Weights of a small GPT-style language model, trained from scratch on English Wikipedia.
Size: MLP 1024 GELU, 9.57M parameters.
Architecture: LayerNorm before each block, learned positions, no biases in attention or MLP, untied embeddings.
Training: a variant of Muon for these matrices, 9824 steps.
Each number is 128 + 32 x the weight over the matrix's rms, rounded and kept within 0 to 255. Layers, rows and columns count from 0.

# layer 3 MLP up, 1024x256, rms 0.11, rows 474-484, columns 64-127
[[146 167 152  85 160 101  77 123 183  59 160  84 104 137  50  78  50 140  83 121  98 115 136  84 141 150 156 119 127  33 103 118  98 116 134  65 194  97 233  97 127  93 116 119  67 124 199 108 131 128 110 142  21  49  86 116  61 169 200 103  84 125  95 116]
 [137 100 109 110 210 165  98 131 169 123 159  85 120  90 135 120 156 149 115 120 134 131  77 124 122 129  50 121  67  89  92 177 183 130  54 140 121 117 185 122 117 120 153 137 103 135  94  77 156 142 160 194  62 165 182  67 167 127 130  75 124  99 193 121]
 [177 120 134 120 165 162 162 124 131 144  67 117 186 169  99  72 124 148 139 120 127 104 167  73  92 191 140 101 101  49  84  72 115  86 203 174 147 123  52 158  92 193  76  69 178  54 149 118 105 146 158 176 123 153 141 137 123 165  37 154 144 166 149 164]
 [155 108 123 159 134 143 137 136  87 114  80 108 155 159  78 112 125 117 119 138 162 124 115 128 152 141 118 137  89  87  87 112 122  94 160 143 134 122 122 104 123  94 107 108 150 124 120 142 139 115 132 155  95 149 158 108 113 140 155 153 121 173  96 142]
 [103  91 108 134 194  42 109 185  96 101 154 200 136 112 157  94 137 121  90 172 150 151 162 125 105 163 119 162 121 167 198  88 193 103  82 141 113 174 166  94 159 144 153 123 130  92  92 168  88 105 141 110 130 114  68 128  91 144 135 154 100 166  93 138]
 [133  91  89 186  94  87 112 106 108 115 131  90 160  99 162 133 167 173 117 124 133  92  82 111 150 132 131 137 137 187  98 100 166  83 148 155 139 155  86 105 131 101 113 173 106  78  94  93  89 140 137 150 113 180 130  92 151 122  80 169 125  95  72 126]
 [123 187 119 120 125 120  57  49 112 119  99  87 148 126 154 146 134 189 122 207 136 127  85 155 145 136  96  96  98 121 156 102 123  96 115 119 130 145 146 122  65  17 151  63 113 138  97 108 117 109  66 124  35 168 195 116 187  97  87  88 116 143 140 113]
 [135 157 109 220 123 139  97 127 182 159 132   9 148  93 146  88 185  98 189 189 105 161 169 109 102 141 150 118  96 147 124 124 154 129 169  83 116 104 135 173 111 102 115 152 176 180 107 139 147 141 160 154 184 117 161 166 136 137 122 132 140  82  95 116]
 [142  79  88  91 115 168 111 118 120 117 148  86 130 155 162  64 133 116 145  95 108  91 163  86 107 172 135 138 101 118 146 134 108 113 161 197  90 149 163  94 181 120 106  83 119  83 214 176 132 165  64 199 164 140  97 151 143 163 154 159 109  85 111 100]
 [150  88 118 123  95 139 121 125 198  92  88 175 107 181  91 142 178 118 120 149  67 163 100 158 201 172 157  86  86  70 130 229  75 156 143 132 116  84 109 121 122 117 167  78 116 130 119 114 155  83 115  99 154 136 102 143 110 141  72 209 126 107 124 151]
 [183 122  91  54  71 166 116  69 146 193 127 173 113 144  79  75  72 126 126 117 132 156 161 128 177 167  74 156  93 142 131 116 113 131 181 146 177 130 102  91 103 163 115 142 187 136 125 129 104 101 118 168  94 120 126 187 123  38 121 136  78 156 106 108]]
# layer 3 MLP down (transposed), 1024x256, rms 0.15, rows 474-483, columns 64-127
[[142 151 129 156 171 146 154  83  76 114 121  99 142 105 114 205 107 111  92 114 157  92 180 115 220  12  99 104 108 113  67 166  46 116 153 199 116 184 142  50 155  98  62 139  84 131 103 132 119 197 128  71 129 105 117 137  82 151 110 152 165  46 171 123]
 [133  61  92 103 225 159 116 124 157 144 122 121 155 142 148 137 107 144 113 117 106 104 103 132 113  93  86 183  84 121 107 172 169 161  94  93 118 126 175 159  89 160 169 174 128 221 128  98 130 126 183 172 138 151 181  90 109  87 176  95 142  76 128  93]
 [189  64 147 130 143 141  90 137 110 165 108 155 133 102  39 140  98 111 218 133 104 137  97  38  94 144 113 125 127 106  99 168  59 106 198  92 170 136  93 155 133 145  77 130 132 161 128 105 156 135 190 191 168 122 147 122 108 100 137 141 203  93 102 124]
 [107 138 163 168  87 109 125 106 130 156 130 112 157 106 169 122 125 117  99 137  98 112 139  92 135 136  99 164 170 126 150 108 137 116 141 165 127 155 130 117 134 153  76 124 115  79 148 133 140 147 123 135 147 130 124 130 136 105 137 172 112 125 103 121]
 [ 59 107 182 137 191 134 128 168 182 116 125  95 141 112 146 164  73 122 113  90  86 128 150 162 132 135 154 130 202  99  74  49 130 163 100 143 100 166  40 112 132 157 169 185 117 137 136 132 155 179 120  86 194 131 106 138  89 128  80 197  49  91 138  91]
 [179  86 110 121 193 138 131 131 125 201 128 150 184 153 172 109 173 130 135 125 188 127 140 114 151  87 166  77 143 109 130  79  92 124 115 162 122 131 113  97 157 119 105 156 136  94  83 140  97 168 160 173 136 135 124 139 124 151 122 164 156  64  96  82]
 [106 122 124 110 167 137 102  99  27 126 143 125 143 121 155 131 111  97 164 173  97 107 141 139 131 115 131 188 166 104 132 146 141 102 122 112 107 136  92 110 194 129 123 148 194 110 129  96 115 143 114 106 119 138 177 101  22  83 201 131 182 160 137 149]
 [138 160 164 112  72 156 163  36 168 156 156 142 131 130 119  86 175  77 172  71 139 139 183 142 103 154 111 190 169 128 155 117 153 134 124 109 110 133 126 123 103 123 136 105 105 161 157 109  86 214 176 152 204 130 103 159 118 122 124 166 105  94 128 159]
 [138 150  99 105 122 151 171 150 163 117 141  70 103  73  92  60 193  98 104 155 104  80 143 129  24 215 158 141 128 129 118 158 139 151 217 129 131 123 135 101 180 101 154 159 105 132 129 120 131 131 216 154 133 212 115 188 130 173  45 139 163  98 135 109]
 [127 106 146 101 159 124  76 125  49 102 150 164 176 168 111  96  97  92 163 108 128 158 154  93 149 108 153 140 111  50 173 169 126 144 186 119 102 173 112 154 135 131 170 148 111 148 190 200 134  79  75 131 162 126 162 108 113 141 203 165 132 120 168 109]]